Weights of a small GPT-style language model, trained from scratch on English Wikipedia.
Size: 16 layers, width 384, MLP 1024 SwiGLU, vocabulary 8192, 28.3M parameters.
Architecture: rotary positions, no biases in attention or MLP.
Training: a variant of SOAP for these matrices, 764M tokens, 2913 steps.
Each number is 128 + 24 x the weight over its row's rms, rounded and kept within 0 to 255. Layers, rows and columns count from 0. The size above them is the row's rms in percent of the matrix's.

# layer 6 MLP gate, 1024x384, rms 0.0484, rows 282-419, columns 240-287
size [109 100  97 104  96  97 106 100  93  99  99 100 108  94  99 101  99  99 108 108 101  92 115  96  95 121 121  89 103 103  92 108  95  99  94 107  98 105 115  90  97  94  93 104 113  98  96 112 106  98  88 110  95  98  92 110  98  98 100  97 106 104  91  97  96  98  96 103 104  97 100  93 101  97  95  98  92  95 103  96  99  97 102  96 104  96 118  97  85  95  95 100 100  99  98 105 102 133  94  99 100  97  96 102 115 103  92 101 101 100  97  99 101 108  99  96 101  97  99 106 102  98 103  95 103 101  93 107 109  94  90 101 100  98  98 101  93  97]
[[116 100 105 143 126 156 125 139 117 126 121  96 112 128 159 153  92 106 142 105 137 128 115 119 163  91  95  86 172 142  98 120  89 133 117 132 135 149 117 141  93 120  86 118  88 102 136 127]
 [145  79 136 133 146 132  95 155 142 147 122  96 138 168 177 143  88 145 207 157 145 131 134 131  97 113 109 141 117 128 148 128 114 152 145 147 120 157 159 126 132 132 140 122  95 105 126 119]
 [135 101 122 138 164 142 115 160 123 135 119 125 139 138  94 110 167 154 153  82 115 163 100 112 125  96 126 155 145 129 138 149 127 132 171 147 126 104 140 122 180  86  98 116  83 145 122 144]
 [143 142 130 126 135 103 142 142  97 124  99 117 158 123 141 124 126 138 129 121 155 166 112 157 115 150 125 121 136 129  78 105  92  86 143 158 133 106 152 130 130 102 113 104 166 122 131 145]
 [111 117 114 133 122 103 125 130 151 134 159 134 130  89 140 117 135 159 136 144 127 113 111 145 136 182 111 125 133 116 137 148  67 135  82 123 120 115 119 130 111 137 142 175 123 170 117 162]
 [150 156 165 104 145 158 155 102 148  97 165 177  93  95 152 149 132 123 141 166 148 135 161 141 110 110 109 115 126 167 102 114 145 123 164 135 133 117 135  96 103 126  89  83 102 125  95 138]
 [147 148 153 113  96 117 114 113 160 112 128  74  67 128 129 116 114 164 142 135 123  98 170 103 158 131 125 133 121 136 122 120 164 163  98 142 158 132 173 136 104 101 125 131  92  94 134 117]
 [136 155 134 137 118 147 138  93 113 144 196 125  99 129 158 141 157  89 122 192 110 157 139 120 147 131 131 151 100 112 130  76 134  78 138 158 125 147  83 102 113 164 107 103 110 103 169 121]
 [158 100 186 147 128 119 143 139 131 113 132 108 126 119 105 141 124 139 143 116 183 158 146  97 142  82 138 163 131 105 129  97  81  84 117 125 171 148 154 144 119 117 140 161 131 139 143 171]
 [154 121 106 126  90 116 101 130  76 143 129  82 164 133 156 110  71 137 147 104 115 124 111 119 118 121 158 124 121  86 122 114 125 149 137 122 117 160 117 135 133 126 115 147 138 157  95 160]
 [123 130  84 123  91 110 117  91  78  94 147 107 128 100  66 117 148 141 135 149 167  78 141 125 115 155 117 145 172 114 100  97 130 136 166 136 103 131  92 119 148 130 163 144 122 155 159 127]
 [149 131 116 108 144 154 111 107 129 163 140 126 168 136 133 147 151 104 125 119 148 110  98 145  90 181 111 161 103 117  61 147  83 133 136 134 142 109 102  94 140 166 145 126 162 107  76  89]
 [ 94  93 151  89 116 131 125 138 168 103 193 125 130 131 116 107  82 137 137 139 127 177 107 139 106 133 158 138 149  98 133 135  98 118 100 152 130  77 138  99 115 150 129 139 121 121 120 129]
 [111 106 127 108 107 150 128 160 131 111  99 142 152 163 102 127 116 121 150 178  83 137 169  96 129 132 119 149 114 119 104 133 132  99 148 114 128 131 113 160 111 136 164 130 163  93 153 139]
 [127 103 178 144  98 131  96 149 109 132 134 168 114 129 122 136 110 111 108 125 178 154 110 151 144 145 115 153 101 115 129 122 120 105 175 110  96 124 112 154 135 135 131 118 138 122 147  91]
 [132 148 142 114 111 122 143 106 143  99 141 129  81 129 117 113  75 164 165 140 127 144 155 123 117 114  97 130 158  99 159 153 131 114 122 128 121 146 105 115 159 149 133 175 122 143 121  94]
 [113 137 128  96 114 109 101 112 139 134 131 105 132 109 126 144 133 103 127 130 101 112 142 160 157 153 153 135 139 170 158 134 138 129 150 103 115  66 143 155 132 123 124 133 110 128 181 105]
 [174 160 122 149 111 134 107 117 138 111  96 123  89 150 135 113 119  98 127 117 143 126 114 141 135  98 143  98 145 132 127 133  83 157 102 147  66 114 123 127 149 111 124 119 115 107 126 170]
 [123 194 136 135  75 121 152 118 111 102 142 151 168 166 131 119 118 130  97 100 156 137  83 149 149 121 132 135 160 157  98 127  99 100 135 143 142 143 190  78 102  94 151 126  99 113 134 139]
 [ 89 113 134 151  92 138 115 114 150 120  84 156 126  91 110 107  84 160 141 137  88 111 141 127 147 159 164  94  87 118  94 114 149 170 129  72 152 130 159  95 118 153  94 134 106 153 127 113]
 [126 114 110 146 141 127 203 125 133 150 127 130 176 125 164 120 169 127  96 145 111 104 109 169 182 129 160 149 157 121 147  94 109 157 127 125 129  76 125 137  96 117 128 161 167 128 101 163]
 [126 100 127 130 161 169  59 136  80 137 104 127 123 117 121 147 147 143 132 167 138 175 167 150 151 103 187 116 147 126 138 100 118  95 128 150 126 106 128 121 103 101 159 119  85 141 134 110]
 [149 111 171 127 107 188 136 133  86 135 124 142 113 167 117 148 101 104 143 144 126 127 105 104 141 109 134 103 138 129  81  94 164 111 106  97 107 135 139 125 132 178 192 195 101 143 133  81]
 [145 143 144 150 138 121 141 120 160 123 120 138 130 160 101  99  65 124 114 150 173 120 110 162 132 135 124 163 144 152 149 149 134  97 138 106 137  79 137 126 135 118 146 141 122  95 152 115]
 [129 132 113  98  88 107 145 169 141  96  89 161 181 116 155 118  61 108 126 113 110 122 123 131 139 138 125 104 141 176 122 183 119 121 159 134 104 155  82 155 109 124 125  98 127 137 123 124]
 [144 103  93  86 100 141 112 122 113 101  98 151  88 141 151 103 126 145 158  78 185 126 152 143 155 136 178 159 147 114 100  89 104 138 108 119  97 116 126 113 152 112 141 127 140 103 100 115]
 [126 118  98 123 135 147  79  68  93 141 121 130 142 104 190 154 129 130 158 114 135 126 117 138  85 105 132 157  93  98 129 116 112  79 108 103 136 107 146 128 140 105 143 161 117 130 142 128]
 [173 122 126 161 102 121 101 145  90 102 109 142 162 127 123 164 161 159 149 106 101 106 144 122 153 127  76 168 158  92 136 121 179  95 162 186 101  82  88  96 143  94 166 132 131 137 143 145]
 [145 135 125 137 122 100 178 154 137 129 124 121 124  99  94 159 107 130 141 116 124 123 137 140 136 199 112 150 153 140 132 139  98 113 201 143 151 114 120 123  97 111 122  78 152 153 178  96]
 [158 114 126 122 131 129 138 109 133  98 121  88 143 115 138 120 130 102 138 139 136 171 125 162 137 109 137 144 133 116 110 164 140 105 108 156  98 145 110 110 177 137 159 113 106 121 114 127]
 [155 160 108 126  99 141 120  81 144 108 135 184  81  98 138 162 131 120 107 155 158 123 145 135 188  93 101 145 100 134 114 128 139 136  95 110 133 158 174 146 162 103 151 117 118 153  91 180]
 [111 134 147 122 168 103  88 130 135 117 171 103 105 107 160 100 120 107 133 133 133 150 121 121 132 134 151 112 128  75 146 124 149  91 122 161 161 159 155 150 135 139 152 142 118 127 127 121]
 [124 134 174 110 135 104 167  79 181 106 141 126 115 119 140 143 154 134 102 109 129 102 159 160 111 129 143 157 132 125 147 113 175 138 135 169 143 126 117 140 113 112 137  97 138 143 106 113]
 [132  93 117 121 130 129 141 145 129 127 133 127 100 139 113 129 142 140  80 101 109 146 117 123 123 138 143  97 165 118  99 135 104 115 129 114 107  99 128 161 138 106 129 125 132 165 119 138]
 [160 119 114 123 114 109 105 157 136 101  88 139 119 158 188 116 123 158 150 177  77 138 134 113 105 139 180 125 124 122 112 132 105 141 122 170  84 124 124 144 111 167 142 100  56  97 121  96]
 [148 118 157 104 110 142 167 149 143 159 139 148 157 139 120 113 120 126  93 141  63 110 155 149 114 128 138 138  95 125 153  95 124 127 119 104  81 109 128 108  93 147 125 147 144 126 117 131]
 [126 102 154 110 143 120 125 151 153  79  92 109 135 133 134 109 136 158 139 149 111 107 122 116 181 138  74 122  84  98 110 140  95 100 174 137 135 185  89 149 123 120  79 121 104 137 128 122]
 [131 128 133 136  99 140 162 126 128 118 149 116 134 143 120 120  72 146 146 145 134 123  89 117 118 145 112 113 186 153 124  94  91 141 110 110 145 109 124 154 118 128 123 153 128 148 101 129]
 [126 142 125 125 113 140 144  78 120 144 165 123 158 126 127 131 149 104 147 164 124 175 142 134 104 175 159 146 117 174 153 135 111 144 120 108 172 137  92 135 110 165 131 148 148 120 134 172]
 [163 155 143 110 101 125 152 158 169 119 147  94 113 111 158 114 130 100  93 147 133 124 165 109 142 108 142 130  97 139 117  89 133 172 131 124 131 127 119 143 124 172 114 117 124 155 131 152]
 [163 116 106 117 146 137  95  52 133 118 138 105 110 167 105 132 134 199 149 132 167 123 118 155 151 117 121 114 139 116 180 113 156 136  92 120  94 154  89 152 120 163 159  73 125 109 124 153]
 [141 152 156 205 117 104 137 116 123 116 128 130 174 152 157 156 128 131 166 175 112 114 130 162 122 163 127 147 119 138  88 136 165 124 148 129 113 174 132 159 145 103 152  59  85 147 127 101]
 [167  86 135 143 156 153 132 138 110 120 151 148  91 109 118 191 125 133 135 139 146 142 111 157 177 107 146 141 142  87 130 117 129 146 144 156 138 162 134 113  77 133 146 139 145  78 108 104]
 [161  73 143  80  93 126 130 102 169  82 153 121 168 147 141 155 147 110 148 159 135 104 134  86 167 113 119 122 118 109 144 140 103 117 116 126 125 113 124 128 119 125  90  99 121 138 144 105]
 [133 164  97 121 119 126 126 109 108 164 151 136 174 114 134 116 128 137 116 138 160 113 146 120 147 141  85 132  92 146 143 131 115 113 167 120 146 121 152 187 137 149  85 114 193 116 154 152]
 [111 120 146  68 124 173 131 150 112 115 139 106 159 140 124 133 122 106 133 139 171 146 138 124 140 170  88 141 151 111 128 160 162 112  91 105  89 125 177 143 124 121  75 129 181 158 124 116]
 [126 150 118 110 145 124 136 120 129 109 119 134 119 145  70 127 134 190 124 149 107 138 152 111 156 127  91 115  97 107 102 118  94 134 138 122 129 150  93 141 122 158 133 124 127 145 157 166]
 [114 118 125 128 129 107 105 174 161  94 178  98 121 149  94 117 119 103 114 184 156 138 123 111 139 162 100 103 117 123 165 125 105 143 134 100 100  88 106 141 128  95 133 143 154 148  77 108]
 [139 132  93 132 124 152 161 107 121 117 123 113 131 108 122 136 110 130 141  95  76 156 154 110 113 137 104 162 123 102 124 150 118 159 101 112 120 135 144 133 125 134 134 129 126  95  94 104]
 [117 145 146 130 115 147 113 140 144 148 126 139  94 160 143  99 118 154 124 153 139 166 117 152 140 103 150  95 108  86 118 172 127 134 154 131 119 121 112 122 154 163 127 151 145 133 157 109]
 [131 136 126 125  81 163 133 145 141 142 122 141 116 116 110 117  87 127 122 138 157  80 136 182 110 112 113 108 142 106  76 146 163  77 141  79 167 111 139 112 132 149  92 143 148 118  90 112]
 [ 85 135  98 159 115 164 155 151 145 140 130 126 135 103 163 154 122 141 132 150  73 118 126 157 154 143  97 106 145 133 121 129  71 108  74 135 148  88 114 121 136 194 105 127 117 134 129 158]
 [112 117 123 118 114 140 145 129 111 161 114 139 196 106 143 140 112 131 133 148 116 131 137 161 145 103 117 148 112 127 118 159 118 140 135  93 129 151 114 151  88 112 139 101 159 106 109 137]
 [143 100  69 154 105 106  98 125 133 158 131 125 143  99 132 107  94 116 110 128 132  79 159 129 130 148  94 110 126 186 134 125 147  97  66 133 140 148 139  94 154 131 133 159 141 106 148 117]
 [148 107 146  96  95 147  91 142 156 128 154 110 144 108 166 111 126 163 123 133 127 147 119 125  97 141 204  99 106 116 120 149 152 149 161 140 138 120 121 157 113 136 154 123 139 128 134 120]
 [134 101 138 135 107  89 106 132 134 128 154 121 143 128 148 126 113 131 103 135 123 183 140 144 153 134 103 118 139 106 140 149  76 149 149  82  96 116 117 116 130 120 138 145  94 112 108 148]
 [140 142  99 122 150 153 125  99 121 138 163 152 184  92 133 170  86 147 110 110 133  98  96 105 128 126 155 117 143 108 145 113 115 144 120 163  93 126 134 149 129  86 114 127 113 127 159 145]
 [141 136 142 104 133 116 164 137  93 169 115 114 167 136 128 106  85 120 172 119 132  82 173 134 161 179 140 157 100 138 148 109 135 100 139  99 140 157  62 140 158 119 156 114 143 124  78  94]
 [150 161 163 119 133 149 116 182 132 108 158 110 101  84  87 128 101 154 123 135 168  91 160 135 155  67 145 105 183  95 114 146 122  92 135 104 108 171 126 103 189 152 136 120 133 142 129 146]
 [ 99 127 100 122 116 119 118 115 111 106 151 127 115 130 121 203 128 148 168 121 147 158 119 158 169 100 129 113 121 122 118 124 109 110 125 130 132 106 135 107 119 135  86 143 117 151 133 145]
 [126 148 149 141 122 158 173 155 128 126 132 167 110 127  84 166 107 113 147 148 126  96 100 110 105 105 138 104  91 134 127 124  85  66 163 155 153 193 111 146 130 121 101 155 158 112 109 110]
 [ 98 147 136 150 107  92 100 123 138 141 159  80 154 147 118 181 120 140 139  95 113 124  92 125 144 152 139 129  85  79  84 111 119 151 109 116 155  99 107  98 117  86 123 113 105 100 122 110]
 [145 127 112 119 149  90 117 118 176 138 137 122 155 137 148 121 111 106 102 101 101 100  80 113 118 122 149  82 116  95 163 184 132 134 130 155 147 130 134 120  98 100 141 116 108  65 135 133]
 [120 132 126  99 154  99  86 123 129 153 125 113 144 135 139 134 125 125 160 106 122 145 146  91 155 122 100 129 101 127 119 204 161 114 124 112 117 155 104 144 148 119  95 127  62 126 157  87]
 [ 92 111 149 185 124 148 157 140 140 169 156 155 116 138 148 155 140 121 162 139 121  70 114 163 148 141 106 182 104 147 114  77  98 157 114 103 131 137 118 165 130 104 120 123 124 137 131 120]
 [167 124 161 131 118 160 150 118 158 126 135 103 131 124 106 125 124 126 135 140 117 140  64 126 160 143 165  95 114 160 136 105 106 138 106 100  91 159 107 109 125 134 146 147 106 154  67 132]
 [145 134 116 104 150 113 109 117 119 142 160  87 124 120 102 163 117 102 116 160  99 135 130 115 128 137 117 165 135 102 159 123 170 132 145 122 109 135  85 113  82 139 139 127 103 158 136 140]
 [143 135 103 100 110 150 142 112 137 112 144  88  68 128 162 157 138 163 131 141 131 109 185 168 150 145 114  92  91 133 131 141 133  85 108  95 147 112 176 102 170 136 127 116 116 145 151 105]
 [ 94 121 152 146 123 160 120 124 129 131 112 116 127 176 133 146 112 101 130 111 115 110 121 126 155 137 127 100 133 133 173 131 119 111 142 100 110 106 153 133 178 109 125 168  69 128 106  86]
 [119 161 141 118 164 132 136 132 170 163  88 129 131  95 155 155  89 125 128 135 115 120 124 145 130 145 156 120 179  82 143 103 183 115 147 138  87 149 140 137 135 117 155 123 118 115 142 126]
 [128  85 105 146 190 116 157 118 156 123 159 143 101 148 115 117 113  94 139 128 141 104 127 131 137 139 170 116 102 117 171 157 159 111 100 108 119 143 147 106 118 145 152 119 119 100 118  96]
 [105 152 116  87 136 114 135 129 114 131 106 148  98 113  83 152 103 131 116 114 157 144 182 151 110 134 137 143  75 160 125 159  84 159 126 117 136 107 135 115 103 106 144 116 111 125  99 113]
 [179 141 115 118 102 137 112 128 141 135 115  77  80 109 148  91 140 134 127 133 153 151 116 129 118 152 170  93  93 144 126 157 152 161 137 188 125  92 129 117 116 125 110 141 149  96 102 101]
 [114 130 122  82 133 111 155  91 141 115  95 101 141 136 145 141 111 176 120 117 137 110 161 134 152 180 119 109 124 127 110 105 143  94 116 160 127  76 164 152 126 125 123 121 159 111 124 128]
 [152 130  87 123 147 117  87 129  98 147 101 140 151 118  92 158 105 170 107 133 120  93 136 145 143 112 130 112  57  91 121 117 107 133 151 123 104 127 112 121 120  88 155 122 150 140 154 133]
 [167 148 145 150 204 116 146 128 109  85 126 118 106 171 131  91  99 134 160 106 130 152 132 148 105 118 149 118  71 177 122 147 136 149 122 164  97 163 107 125 129 140 127 131 139 108 128 111]
 [158 110 124  78 111 120  80 166  93 118 137 142 100  85 132 133 121  78 164 105 125 107 126 103 126 117 130 134  99 124 141 136 121 140  94 126 132 123 133 151 143 137 160 133 106 131 179 149]
 [135 119 128 138 126 117 104 170 131 145 128 146 132 135 141 145 126 135 157  87 152 128 120 101 144  90 116 134 170 116 139 156 134 110 124 126 147 121 129 140 114 124 153 126 145 139 139  87]
 [123 111 112 174 103 101 104 108 120 117 160 117 108 160 111 123 129 149 125  96 153 145 183 142 141 135 159 115 101 147 125 107 136 143 153 109 101 156 154 127 121 134 131 142 119 126 155 127]
 [104 133 138 167  97 119 131 138  83 138 153 119  83 123 158 160 113 135 117 119 131 128 143 125 147  85 126 120 141  98 117 142 153  94  99  85 135  69 126 104 140  87 136 105 147 127  91 157]
 [107 123 134 123  95 126  99 109 130 126 135  95 108 113 166 104 142 102 149  94  83 193 140 108 145  92 112 167 121 145 142 130 129 124 137 129 125 138 124 149 118 158 130 124 133 104 143 133]
 [161 112 114 161 188 139 107 128 140  92 157  83  83 144 149 133 117 110 111 137 131 116 129 132 133 118 124 104 155 181 110 122 144 148 112 130 125 147 119 139 107 119 103 143 131 116  83 138]
 [ 87 170 154 115  92 101  88 133 114 101 128 140 148  88 150 154 164 158 145 177 140 133 121 148 112 131 122  58 150 134 130 143 111 152 150 117 138 113  94 150 164 101 108 158 146 109 145 139]
 [110 155  94 132 122 110 126 102 154  46 120 125 105 104 116 143  92 137 149 105 153 152 107 130 125 105 124 133 135 107 126 106 102  80 135 118 123  87 159  94 146 113 141 105 177 177 135 154]
 [ 88 106 114 132 136  94  84 128 118 116 133 126  64 140 103 156 144 136 193 102 144 107  95 160 124 122 136 144  83  89 108  99 111 114  98 140  87 151 105 136 107 146 176 157 104 116  96 126]
 [156 131 133 123 130 121 120 112 112 121 111 118 114  90 120 148 150 135 104 114 116 127  75  95 150 150 156  89 139 116 179 133 103 119 130 200 150 119 168 151 108 110 109 143 124 139 137 123]
 [128  98  83 147 101 136 149 133 139 117 146  99 140 133 112 122  99 123 137  97 148 133 151 154 114 126 126 140 151 148 106  81  86 161 130 104 156 130 105 109 113 136 119  58 128 125 117 138]
 [114  86 127 109 128 164 122 117 133  94 129 104 140 104  89  97 149 154 133 121  98 139 133 152 132 136 147  98 133 129 150 187 143 132 147 133 137 116 128 124  92 146 127  97 145 104 118 154]
 [141 162 131 102  97 147 105 136 119 114 143 131 159 144 139 128 101 138 104 159 168 115 126 152 139 140 135 192 120 193 132  95 107 107 134 141 137 102 154 134 104  75 160 102 117 154  94 163]
 [111 127  90  94 122 122  95 157 148 107 115 118 111 143 123  85  77 141 130 100  95 156 111 156 126 105 130 141 133 172 117  99 106 126 161  77 121 128 109 123 104 116 112  75 143 103 144 103]
 [130 112 124 103 153 126 110 109 116 127 129 180 154 146  52 135 140 190 159 110 126 160 111 146 130 107  74 140 106 133 110  96 110 110  86 129 151 110 140 155 115 143 150 108 103  93 127 118]
 [176 101 151 130 188 143  94 146 168 100 134 146 118 143 108 121 131  77 140 154 174 162  93 119 127 162 119 145 144 160 130 149 134 143 151 108 114 101 125 144  76 147 121 113 116 122 147 147]
 [ 56 111 173 122 116 127 126 126 143 188 106 153 124 106 115 129  96 124 141 127 136 106 178 151 156 136 155 114 155 118 102 115  79 150 132 120 158 155 127 130 108 126 140 184 121 116 112 111]
 [154 149 139 140 129 144 131 108 129 142 185 116  85 115 129 157  91 110 152 111  88 104 133 142 156 103 166 149 128 108 104 131 149 125 109  64  99 115 129 161 168 159 156 127 171 141 155 170]
 [119 145 126  93 159 135 133 100 161  89 109 153 122  88 181 155  67 147 121 104 140 104 164 122 127 151  62  93 133 109 119 128 133 138 105 105 112 123 118 132  87 118 173 140 109 104 127 134]
 [145 178 105 105  92 113  92 107 125 165 129 144 129 145 124 103  75 111 166 122 156 161 100 127  95 149 150  79 154 104 140 144 107 118 101 112 135 111 136 108 112 166 132 117 122 129 111  78]
 [108 143 134  93 146 127 150 131 151 134 153 127 111 119 139 154 119 120 101 145 136 149 122 142 114 123 147 166 137 145 180 132 152 133 152 109 154  80 123 135 160 134 100 138 125 153 135 131]
 [123 149  91 146 153 154 115 133 138 147 114 102 146 119 169 122 127 133 137 131 101 151  96 163 164 175 167 102 166 161  76 171 152  88 161 105 106 156 157 147 112 162 124 116 108 128 175 114]
 [160  98 149 115 114 126 133 105 173 129 146  86 178 138 161 122 177 146 128 130 113  98 131 158 147 127 123 139 131  93 109 143  93 122 119 129 132 132 147 120 103 138 135 129 109 142 120 128]
 [160  99 125  73 173 117 110 127 120 122 122 142 138 128 167 147 141 121 117 147  87 152 164  89 137 101 129 143 103 143 144 154 142  78 156  76 113 111 148 152 126 174 117 148 154 115 139 141]
 [115 116 113  98 151 113 100 115 135 139 140 129 114 137 118 147 135 119  81 115 146 109 108  68 110 135 131 100 140  97 142 136 121 134 107 111 133 135  89 146 122 123  80 130 129  99 117  75]
 [100 155 161 128 121 124 103 106 129 128 139 114  91 103 102  87 119 151 174 150 174 126 154 136  76 153 110 158 140 127 118 138 115 134 134 151 120  88 118 136  90  89  99  99 118 122 158 110]
 [ 91 129  83 159 129 138 112 138 108 113 144 161 129 137 145 139 133 117 115 121 169 104 141  80 139 148  77 138 142 126 160 135 119 153 108 153 153 138  91 137 156 124 156 121 108 141 103 135]
 [126 155 129 120 150 102  98 113 110 128 142 127 172 149 154 127 138  89 113 160 127  67 129  95 145 139 113 127 114 151 103 159  85 107 122  93 126 113 142 135 158 149 140 137 171 100 135 102]
 [140 163 132 108 153 116  70  95 143 137 134 140 155  65 139 114 105 148 156 130 126 120 151 181 101 144 154 153 106 156 126 200 116 138 125 118 145 151 142 143 124 140 113 103 104 115 154 163]
 [160 120 121 137 110  99 113 162 163 129 128 108 161 158 129 168 102 132 100 160  95 125 150  86  96 182 149 113 162 140 117 113  95 169 131 110 141 138 137 109 150 129 127 153 149 133 108 105]
 [132 149 162 127 118 155  95 107 142 122 141 147 144 105 122 104 154 119 137 126 182 134  86 139 137 122 140 116 171  90 118 127 130 171 125 120 137 125 134  63  98 148 126 150 128 110 166 129]
 [148 160 131 123 158  88 115 124 145 120 114 130  87 117 153 122 103 153 152 157 133  99 128 122 108 108 110 165 149 110 115  54 109 214 134 133 160 181 107 118 128 103 135 135 100  86  85 105]
 [153 144 114 119 115 107 121 121 135 119 144 166 119 171 111  94 101 124 145 141 118 120 127 151 136 137  89 128 142 155 156 123 128 141 117  88 105 139 111 174 149 132 119 146 122 158 128 128]
 [177 154 153 115 102 109 102 122  70 103 130 113  91 101 111 112 119 121 126 140 133 116 128  96 164  77 113 123 120 137 139 109 161 123 139 126 115 118 151 152 122 121 142 166 127 118 113  93]
 [179 178 117 132 128 127 187  98 166 132 135 121 134  74 121 145 112 113 153 136 105 129  95 161 157 142 154 102 127 100 123 119 145 131 171 135 141 112 125 124 176 130 150 128 149 106 109 158]
 [ 73 127 127 163 122 125 117 135 161 130 165 194 122 124 159 115  80 126 132 154 122 103 131 105 128 121 160 144 108 100  81  84 166 117  90 133 130 111 114 103  71 142 123 103 143 114 109 147]
 [117 124  89 154 125 128 105 107 164 129 141 136 152 118 135 111  89 164 112 147 117  97 118 144 144 121 119  89 108 131  91 121 110 151  86 227 111 130 109 112 142 101 118 112 142 101 113 148]
 [125 119 114  72  97 149 156  82 120 113 148 172  85 127 152 132 133  94 121 119 134 136 156  88 117  93 146 127 163 143 103 116 125 101 135 139 140 118 106  60 122 139 157 166 132  90 139 123]
 [132 153 148 176 153 154  76 135 106 142 138 130  80 123 140 148 180 176 162 138 117 119 137 141 125 115 120  71 104 113 126  76 108 176 120 117 114 151 131 134 113  66 145 113 135 132 126 139]
 [158  84 144 107 120 153 136 129 102 123 150 111 176 160 138 147 142 111 182 105  96  91 123 111 147 114 149 115 129 147 109 108 146 138 184 143  93 115 154 148 135 131 137 101 129 108 102 143]
 [ 95 112 132 135 135 141 142 134 145 112  83  98 166 109 150 167  86 130 125 134 162 111 139 121 127 178 129 139 125  99 127 124 160 143 116 146 142 104 140 162 127 114  86 125 143 129 109 102]
 [106 109 171 156 165 136 126 116 104 147 152 164 128 111 111 131 132 129 105 114 130  87  72 123 154 136 144  92 146 145 101 120 139 121 190 102 128 144  91 181 144 142 153 133 159 165 148 125]
 [143 100 108 100 114 142 163 161 184 119 134 112 133 166 102 130 145 107  97 120 160  94  88 163 122 125 153 129 171 127 121 109 144 143 123 117  86 108 163 134 132 132 107 174 134 152 117 115]
 [104 133 126 144 133 137 148 165 136 141 117 139 111 139 155 122 101 120 113 136 137 126 175 162 170 125 138  80 166 105 101 125 153 135 119 111  70 122 141 125 111  73 150 184  94 119  92  83]
 [111  64 101 108  78 141  89 102  90 145 171 136 124 136 119 110 126 159 120 144 124 120 143 152 139 133 131 123 122  78 140 107 107 146 141 126 113 111 157 118  83 104 126 138  96 112 105 146]
 [120  76 156 140 147 138 137 136 140 100 112 138 127 134 143 120 133 101 151 134 173 131  86 119 122 153 153 144 103 125 113 136 110 110 167 143 130  97 125 105 133 160 123 182 115 118 104 142]
 [126 128 148 126 124 145 143 111 127  72 112 125 130 118  96 121 125  85 137 145 147 125 115 130 120 177 137 139 132 107  84 126 131 146 117 137 138 122 133 120 155 150 131 104 149 146  65  94]
 [153 151 118 169 113 152 131 143  85 126 166 103 126 143 159 102 152 127 127 125 111 160 123 104  98 105 133 125 128 143 140 135  87 124 128 133 141 128  87  80 151 116  87 113 153 148 127 119]
 [106 126 147 130  99 156 145 116 138 136 122 108  96 121 149 142 151 158  73 178 113 124 137 114 147 125 116 105 134 159 109 113 145 166 163  85 114 155 112 118 130 154 107 121 161 127 113 100]
 [116 114 142 119 174 140 137 167 155 132 127 146 141 163 124 139 119 118 112 132 149 152 142 108 112 131 119  93 102 110 133 144 104 139 138 163  90 125 155 185 152 129 121 148 119 112 105 167]
 [ 99  95  87 143  95 118 140 170 134 134 118 159 143 139 100 138 163 127 132 153  76  95 112 124 132 136 109  86 130 155 158 118 113 134 127 141 129 153 147 138 107 135 130 127 141 105 150 162]
 [ 84 128 127 117 136 158 100 140 135 154 148 121 160 161 120 135 114 139  78 138 117 127 133 139 120 110 150 103 162 132 180 116 136 111  98 154 135 145 124 125  94 105 168 111 145 106 136 183]
 [128 120 168  94 168 149 109 100 142 134  90 104 132 123 114 133 134 123 130 100  49 150 158 135 141 126  79 149 140 146 118  91 152 149 110 130 144  88 140 117 135 166 150 135 150 177 161 126]
 [133 160  92 126 105 178 134 120 130 156 161 129 149 139 108 103 118 155 148 122 127 112 116 132 110 102 123 139 190 109 102 127 122  98 135 113 138 141 174 141 100 122 115 141 169 111 120  75]
 [ 97 137 164 136 143 152 143 131 125 154 148  99 114 114 114 138 121 131 127 107 146 115 185 112 115 162 137  95 146 157 134 125 179 163 167 142 139 128 141 173 140  86 137  89 129 117 135 139]
 [164 119 126 122  76  75 158 120 132 154 112 105 109 105 135 173  97 132  97 139  92 157 109 140 113 147 107 118 126 130 121 104 169 135 120 135 139 187 117 160 116 119 121 111 136 113 151 165]
 [ 86 151 122  79 145 127  84 121 127 136 140 109 137 151 121 181  86 137  85 129  78 146 126 125 113 136 151  91 171 142 144  80 114 130  87 102 110 113 135 127 113  80 154 119 151 133 123 118]
 [113  99 145 114  74 119 116 165 121 114 118 141 131 141 148 136 110 151 129 115 162 171 103 148 136 118 138  94 149 109 127 112  96 120 101 121 128 157 158 131 161 160 131 169 114 126 131 175]
 [137 157 137 159 127 149 134 116 132 128 139 124 164 118 151 167 136 134  97 108  92 110 109 124 134  70 111  89 159 102 125 149 125 129  84 105  96 109 115 154  98 153 153 125 150 110  83 119]
 [138  89  92 132 133 124 127 122 132 127 138 152 106 137 117 102 147 134 158 147 123 118  64 131 155 115 114 154  84 121 120  90 117  86 142  95 110 173 112 130 145 151 117 118 162  92 106 111]
 [142 101 123 133 143 117 119 149 104  97  95 122 166 134 113 115 120 101 142 122 112  96 103 141 115 145 140 139  86 171 137 124 127  93 138 135 134 153  99  64 104 135 146 124 125  93 163 114]
 [147  80 122 141 146 141  94 124 116 113 125 174  93 139 108 126  73 156 129 138 114 105  88 125 135 110 118 156  88 148 121 131 156  91  92 130 132 147 124 109  96 122 109 100 114  97 113 113]]